Weights of a small GPT-style language model, trained from scratch on English Wikipedia.
Size: width 192, 7.06M parameters.
Architecture: LayerNorm before each block, learned positions, biases.
Training: 129M tokens, 8115 steps.
Each number is 128 + 32 x the weight over its row's rms, rounded and kept within 0 to 255. Layers, rows and columns count from 0. Numbers have three digits each. The size before them is the row's rms in percent of the matrix's.

# layer 5 attention key, 192x192, rms 0.101, rows 40-63, columns 0-95
103:133165115142136179162143099170188128166164156134176100125128093154120126113135144142191088080084156136140128157100138149177137087108141110162153138194124097122113203111078135094127136109104138149125176120085098100132148138166093124123145060098133152094112105120113165193031120096114061114
101:153165127130092111187198125172092137170110085096124098166111129091116141118098140160115170144112102116153127143114060160124109148176126137139095128110185105114072087124164115151113071118092178117068119119125122093112124230169150137116099165161073153110114128127126193055117159157144165150
106:137134111144174148088112086135122149162097140122150135119229131138132135146183144158088103121138103138144143167140138107110138179146153078107180106148101156148197162131082111144122150086129083121161086119091046109121085074094101114107158078107136076108118147159145104129117141151207130094
105:090076148112144124134140092147149173120096155105097079084171081168101099156104139131167134097165114122172127135133063115092158090148089124197129159068125118158140108130137061104146119101129109149183158138111101162133087204160137140123088113154111054136136115142181135149152162176120118158
101:130130226137125100127129156135160107132123133119111096142167108151101128087084181146088147089132156149184238133089061172156120120191090188118148085114128100158165189197111107137152120078119135129087114192076150138108140128105140121162120118086131104143105143119118149127179104140093112120
113:135061130094138106152123108115141109154134109136135115122114152104118125132154150102139122201100145074183154117174113194171135117183192127161142121130161148093143093084172117165105170147152114154151158107107059114076121119056091155152139079105151129116142176193159148123083152159115103113
107:147111091134162122112169191137154156071159085127122072063159086123100175135132118114196156050102093121170109083161206036160090146142103155173142144107148161106155149113188129131131061126089099113132131094108108117047139106133128139172071134129146104156072132107130113165171098148098135146
124:114189079090138146124169120104130180118121183063122137131116125102063096137094133100078134086144102084129099152163109175118094149137085120167116127137089146147129120219142117153078121141104152029137065120142121120168132117152163142118174134059138135122114149180108091119213147143136152095
107:127135159115130082218128103134169162132131127156123108121094119156143103109030133133144109093136103119108097101155107148124080162135145129136110125209088145105108169180119200093060169188176105125087133134106138109146145126187158105177117099180099101116090110115161113147136086115105117140
102:142132114157155109119158112101099128114153184135115150134097163107189177139145101085148102116120142094131193142198150119116156115066099133107138145098089128162087135138134121161097099117069083114109142145138115156128102166182128131165127159126104086158146117073121152107138150089087117129
101:143143203112097109162073092105154117104177148077075096145143119155103129145085090160166142144137124142165139102073146068074136114132134102153159144141144147127081135204110163131108149093142069118131141122091147092137116105113148110128170140128143098134099180061166133129150089168105090126
099:108170181098106100159135124183131070141119121097136131143044135145192125158124112120073192106138104092143133104137118099119187105083116097056142139125141177105143137139136117130199144096080146203175120132085077126174155152132136135146075119119126109088093150121117150151164107152118105106
103:104152187117138081046117117142148116122201090145133126128082195127185110117082184118185146122102127086116186095161126151150133118141202136142104078132114065139126090135189131154105104116141165106142147159069086069087114149127171164158096118105124102176102188132132100128136150169121118052
103:144172183093158135141151117144030110109155076177133111094209190093147140195194167141096107170126152170170136102135159080134125109148210103107060092137150147109139161137141160122164148126116099205131105121077127146138118144133099105080184109135104141189196139157108109139141130124128133125
101:124121150127099168185124072118152071121114172164119107121122133064129091161058165096183170110147178124108086175078075080165131097052082133131132091144085102118156119131137100156148119149118128198109129124093132128136165132176118123157133159162169128074135139143098097199119096124139143152
113:119124122084195146109095108164141145135049173167128100185141152110131107145117154131095133153135187133098157166112162128106128107127149090133137110175164084127134107090094122184139183127134122102098185126136173093089186127144102119175097108078173113143104150076156084203159104122162197153
110:175160114108146194124105128162139185107170122114089157108112118167072118092139186188083106207124177096071117151109167098136131132149148168105141093122080087082135195119169138135128136173135141110195108150135113110116104061133093153075105102168106049146121089132093163106117109133138112111
112:130198095101120153118126128113113099116104127125109120160144103140087129065091061100153120134160098124127114116104143109124086080178089127203125152194126153117117121131118101139078171085149066129153088144148130095112172180175147148143115113165112065198093169141105144114178157088172110181
108:129126118149125118096164142114086138142095098117127156150112141097182078083144113095128174101169106081108168121129103160148128133113069151125098136109132157155160153168159123096105108119093101115090140130124140122115200102176158146150136159136157114115091156111094148125159160128105101073
106:061096152093107124131131098123166134134115113154071179155157103063179182130147199156184153129077100102073092073115152129107152123083087127113074163135136118175160138101124085158133111105172116100129194116105110122138127157105188134076143097080116108141124214106111111099095110152125050126
111:143105153116088138130119101146149042088142139102147146131156090110114026118134115137145163144153145168140163129116139108131143119212105154083135097104146095142141143156137067088160159158107149111129147169094207147155104165092149151028192136072177143109099099126149134121113155130135158122
115:197137128148131131085124176127158136140156129149095111070124159185148112164154159155112130158100111140129137133122153105118135119089180085116070128169112064096111114094089088147088129105140140156076166176118126096177129142126175154144087121100192141135099138097084161154092161086062097122
123:141077166084087132093106175120139049139141117162169093085104155048105180140167120180159135077150085123072132172135133056179189114069138128146126048134127087108172144060118123109099133182162132179172169119202113149139166127110140178131135123159123164115181082174109125163088167122118111148
101:160181109110143108072091147112130113121137123107135089113118115153105148095130152115111154126135115148124138127102017059119138097059162170122100129068130158126106160161092160181126139155091138040142156098179124111143137158069103136105145148134092102213139109121137132134077096082149149244
# layer 5 attention query, 192x192, rms 0.106, rows 41-63, columns 0-95
097:098127109113104118094148146140121166132162134113170130178139144137088123168097171177160118148159161084092115153136143105044102146178124159136108173111153132137162102105074147153178118122060102172087137155149114146134144136132123122201141087154117081072110192122208169125155155171136073114
103:195049086157141106108128152097140101098136138060093127074097132082178135146183115130170130098135088128186145150110133152084074091116142125157151139117185122187130118153169091146077169123110136087156144128110143154066136115113154152143143150136143204159089118096090108147154123133114101141
102:156154135110155128075143119136150172139122081142189084120114122070103098115106155118118137157161143160182126114124092118045162070185156130110136185135187108114204127106138112162152088146131143123112100106070180134149113088137074165111217173127140112121129118126140151109131126113102130116
095:143097150160163117112090178171087110140145110155055159065144130181167117131144096156112091102104142145122179066078113092152103146161151149155150161105160121098130113130165096176153105105130122080126100112113187154148147144091137147099165157121095145175106094161086122091082134127146159153
110:104143133155157127104121140148147160126112136107069144127113144112140164164157146176115135163106178083151149157138153129071081140144151188135143133137113129135127152152159093091070194094142066151086115170163104109142072136067090118085130235112171117119128134156148151156133107090142085113
104:096153029132106148111134163197159155130135129124151185063094101128074112124137120072093111213121159183150129125071112129116119127059119099149106094176149146125139075094107125138104105203077109145189050133097139096173142100146120140072162160100107131110131107107123123144122092111127146183
113:109117180114114143069183081153160075112112128097108174082104176185151091098118086124130101102124086080152134095180119107147130161133137128165108095104102129134119167172180109174193168135129152199093191131047164091153158144219173121153130162146136139137133141157111125148127151139101143111
108:134114126079063151128137096081173142160125153154137139148102093117117109133097126150171128124195115172115153129104080094166143169103080092077113136084133100127148120141175073161177139209062123113130124168162069130143173118149108160137134096129149172116131082112162174049112136114176083115
106:098154166058133130133034080113153130159105091046101075111119096116120128073114137140100146129113092154087137117078144115109120166162143096189138049131151177167110148107200091101099109094156139119144126152117127137161104115112168134097099162152131085176196112161151115161150145117110149154
099:162041122150103140044103147138157133139080138179188131080130194143138114125124109125111067161111110185112098163194156097072162186157176145121101126115122145091116155194113087127124134101136139121129093109168143163111162087151176133107115160159169152174076080169052176096105128124116174097
094:127127149092114105095089151131165134058114188171122083106105116085101176124080098122076147142097144172107158151188152100132146137171142086141158123052106137057144061164133167169118115131173076113069075170170075224102124152063129049155102119112138090147146160117108080141114178080153132127
104:079176153170150136138166094168070148137126112143109181113151121148148131105119140168132099095101102152108160123170139150129117167147132169070090084112165156122103091150155067106084122155120144154111109165124131159143117106108060137090118164162133068156166162160132127079126096145166120116
100:130123077132147122112114158107115143146132137133108073130164133073162153118146143160092144136123096102093098188154158112054094094106125102109123136132106192087133157123161163076099126092171081119158127134173141111150096128096127096204091148163085131169080079121099167184116182114085080131
094:127134123097093089100102121110081117133160149117151170135133146165159095107090183107142112138149088119102138122128142113151086130164119159185082083164143167102155095127200157159119079158118082120088063133127115141092129133136109145200123124140094128129098175103119084131187153130148126083
102:162099144134076091139172138131139119144157115201153168096094114109145117096140178125148140098210105059178097163073067154105125131136109142115199158095109092080087100128123135147111124136125149112166181192200140101065152110066189140149132117121166122162117133131109133057112116142160151115
110:145129121180110125107113140126142094130134107118136097079166106079067104171126103124173195068122131143125140126144180123162112101122122094100175131077118118092111157177082147131141144188132175161176142161123084139089118152079189079208061091163121119121117106163109090179110082063148109097
108:183115113111077184074168145142175091076051152117170158198096119101078074137104087146142109137161190122106120109138083175149129091050115098130121174155084114161142107171152138153164148114194119075129113147135187095148177093162126145139102126122132099105135084132067144146131117146145121155
115:049127147094145165128171118174094105140112106110086148137094121136183092125182144139129116151128168120127149073163112170170129094122133085133133184097178103183107128119081118142158129162159158113088108091086171091138149179171103114130125131187159102152124175113097150101163126175096169137
099:106074130144110143073164155059108080132136081103122102096219097108128165111134217207157109095067116096199147088140148155081101129135118110112126127169133131112115092125118170100066093180097167135166066187141148164111119135114134141075133124129107171141100119104067121154122126155136181157
103:150152173140131098071110105123038075119196128134192161078172124191114082076150123138080110081096107171166171144194119109129162145122198166153145095178091135150135136181125130157150125098152109127125132080126169116126079096142106141167109154112157115087072151134067147209151105111110110118
113:129123178095169155156113120119140118141134169169185108123099061109073145117134106131100107122159097130073140130121191121122105127116130130125093125145123130082127097111059150094136114178135119134167114192184151164070092153145124165113126108094058095128108119203115075127117048107107115152
115:068136101141121066186106095138111075159164145125134125208150111106134094155166161090095120150115108114063168166214094138162161112148141092132152142140134157122116080140090166096154118143101105129157107134108118150148075214106119120114153099079129137126158157077121145163142122088135133126
102:169141086137139151106142166116155113194151111136173114125168131092112061139073162147053140072165161176095138116044107140161121172074061103114116119137132113141089115140063155108146097171124158133160189128114069129133131051120117132124144119108125140107125083103142156128093212114165072068
# layer 5 attention value, 192x192, rms 0.0908, rows 32-42, columns 0-95
094:172116144126108085158110175136150111168109162132115143090135129123133129166044073117089102103192115124114165159132078174125161135188078153096153155121090169132107099127172177113124081132125090126129086103060155094095121116108141132140092097159089184119173147189102085062170158123115160156
095:075140115119181131170106104162148075122134151165130158208126211138158187134102065117153112121110101162178143100222082111124195101115123067108119156149130123123147123153101154113100157186189080137135131084134140134126092102085084149114175182111145119121094140150116119139158116180157192124
099:140117128108097147165106137109177061084152085162082092142119154160088153112133143129082127086091153121109119093145083128105068184116144100155058131147126144176173119175183120122119134065087142151156125105131062097090131142198172118125118125122139116144138168154176136093097130131146069114
089:071176171112153100119062114121112144163107089137163112141097170104132137180124137080123124143150131144093160121082131124164142154124139145135092108131117165118201130158132105146081148087107091122117145109098113105113120132068104194084123214107140126157103129102132121076098134126125137127
101:139166144094157182149113134170163163133104138121164151140130131071144146228167164068129081156107157153143141166118141119150162103144138084095145097087128131108108170086110111158153122149075093088158116161024148118129112109113090141058150096111136128116171106114146137154200102134141114148
093:091170163096151152128095122108108136109131134092147173146155101118129159105144152068094099169065123073137124112147086138128098112146153190102081141116121093155113140111140118135125133109109158136137151092157155091144108166148143103095129080121122145109135140078138088098195142192125209087
088:104066077115132137119137110102127105100232138104081134117150114117100143240130087193166116098092096146145115153130126070115160189053086095128063116153150103136115168147196087121163124185184102065124136153098149105134125100145158141162118156072086121126128089114127147144136176151146098144
092:189151078142160137145163070107100119185118163115173124150138152117088091175120115137144115191148085163150129162154159093089111134158105111116134113136180157142197123152125119173111105146146174165113108116165138132164160104174070125184116125119055228149147120156081116189139146087120154123
098:144111132114159156099145120143127115125129148136118167051119105160130087084086075099075104149116107172121115104135086174153164115176145108166134154107160128134096081123143121118118137160101143098187104082168164185126147126142129057104158103099081098153157106173103108075173052130109075111
094:098113114153156101121174142135101165134125135144070117127176162149125151146082135154171139114169176107149118117126177144118105082160101079087113138143103147147137119091110176110129122134109142148088087124110153112153200105162093104119103099177210109134113119122079087180119139119139080125
091:148109130146151125022109174155115131111101121103192136111158125164114169097175137139129155139096070112155097104077159159126072156175149127145115111047141117085096126085119155126136171104136117176189079151109103107106152176125099120125109084165147116091175091119146112168124113168162148169
# layer 5 attention output (transposed), 192x192, rms 0.111, rows 32-41, columns 0-95
084:066122106102127131119110065060111130103096071127150107188104122173123120069145197116107181087068156119159105111123144097126146128066184124141171120112142162081109177112112077131163153140090153128134145147196150188132100199123114101089143124085104103122131149050154120149143133154161146141
093:134101163097138094143096137157137132114074143155123122125136103196184105146111143180085115119149150043046094160125178163111086128155166180147174134130144108143112127129161142124077127093084120119106131141211108117180183174145117090109054175133079093094162135139180108082101131105128093126
098:115129122143101105098146116113141186155082139119121166155112123128142069170095134155123124181170072087195084124085185124126164098103115164171182114048120153105166116150142147162162155180176169135126129111108122150147107135061143148110130133153133139195115072128086116140145095086065153168
087:153139143091093113123095142159110100124132142123102143070133064112091078134120116206119131117142134074176110124141098135130072076127166138063219109120121108171105102129198168129193203161131129146111163121202133114111117153140166140121108086145111149179140167096108150141155142085128137092
101:123126124133072070104147136114072117113129170134110147148123182163104077069087115192064138125163113104125071102142080125178101137145163161113065161189140141141126093153120209098087091149155138142106124069227149128098114086135157166160121115150127099141090161094137122102093153091132211064
089:104118054126117119102167171128073104143156145133115112145087178173072120166054173165098112101166145133191063130155138119115118138088113087144179129138089174149135126217158181163135116087149141143165105102137137131089124091062159168095165147135145155143111089126148160125074140060127104133
080:101168175086076138147103102130117133151094075140172121183098112120143093113157198000134180119198127126135125081177131134142114071176128120112167122100154177120140096151114180170109084098091149132149156125136100091109158115139100121145120163152168156123144159109109158145176085114189149122
085:076184120125090091084117197131132116164168088145128112072110153124204139135175126087084098116145150137142112088130066170096116161148146100094104088137136081160122128132120146122128153120133088117142133124134108152096107110136098068085127184144154080103146115172123112102101127142155085117
094:131151058148122065132114147106103129147112129082165111158125193043105163115102183151178206140088167091163138183117161032111113145121120130171126069125145111099187158114149139103152124096170099168116163136149158101108104149107142136120173139142075129090194104069140157135063149196112130155
101:099119185138168130136078105141136165129107076061192155184131092121114119085162118133096152118069126186095155170121129147095171139080122134140123139118130085107133136148086059114172160113082130085155140127104106083112092161186120126154110104103088175101092166144180108120125159149109150144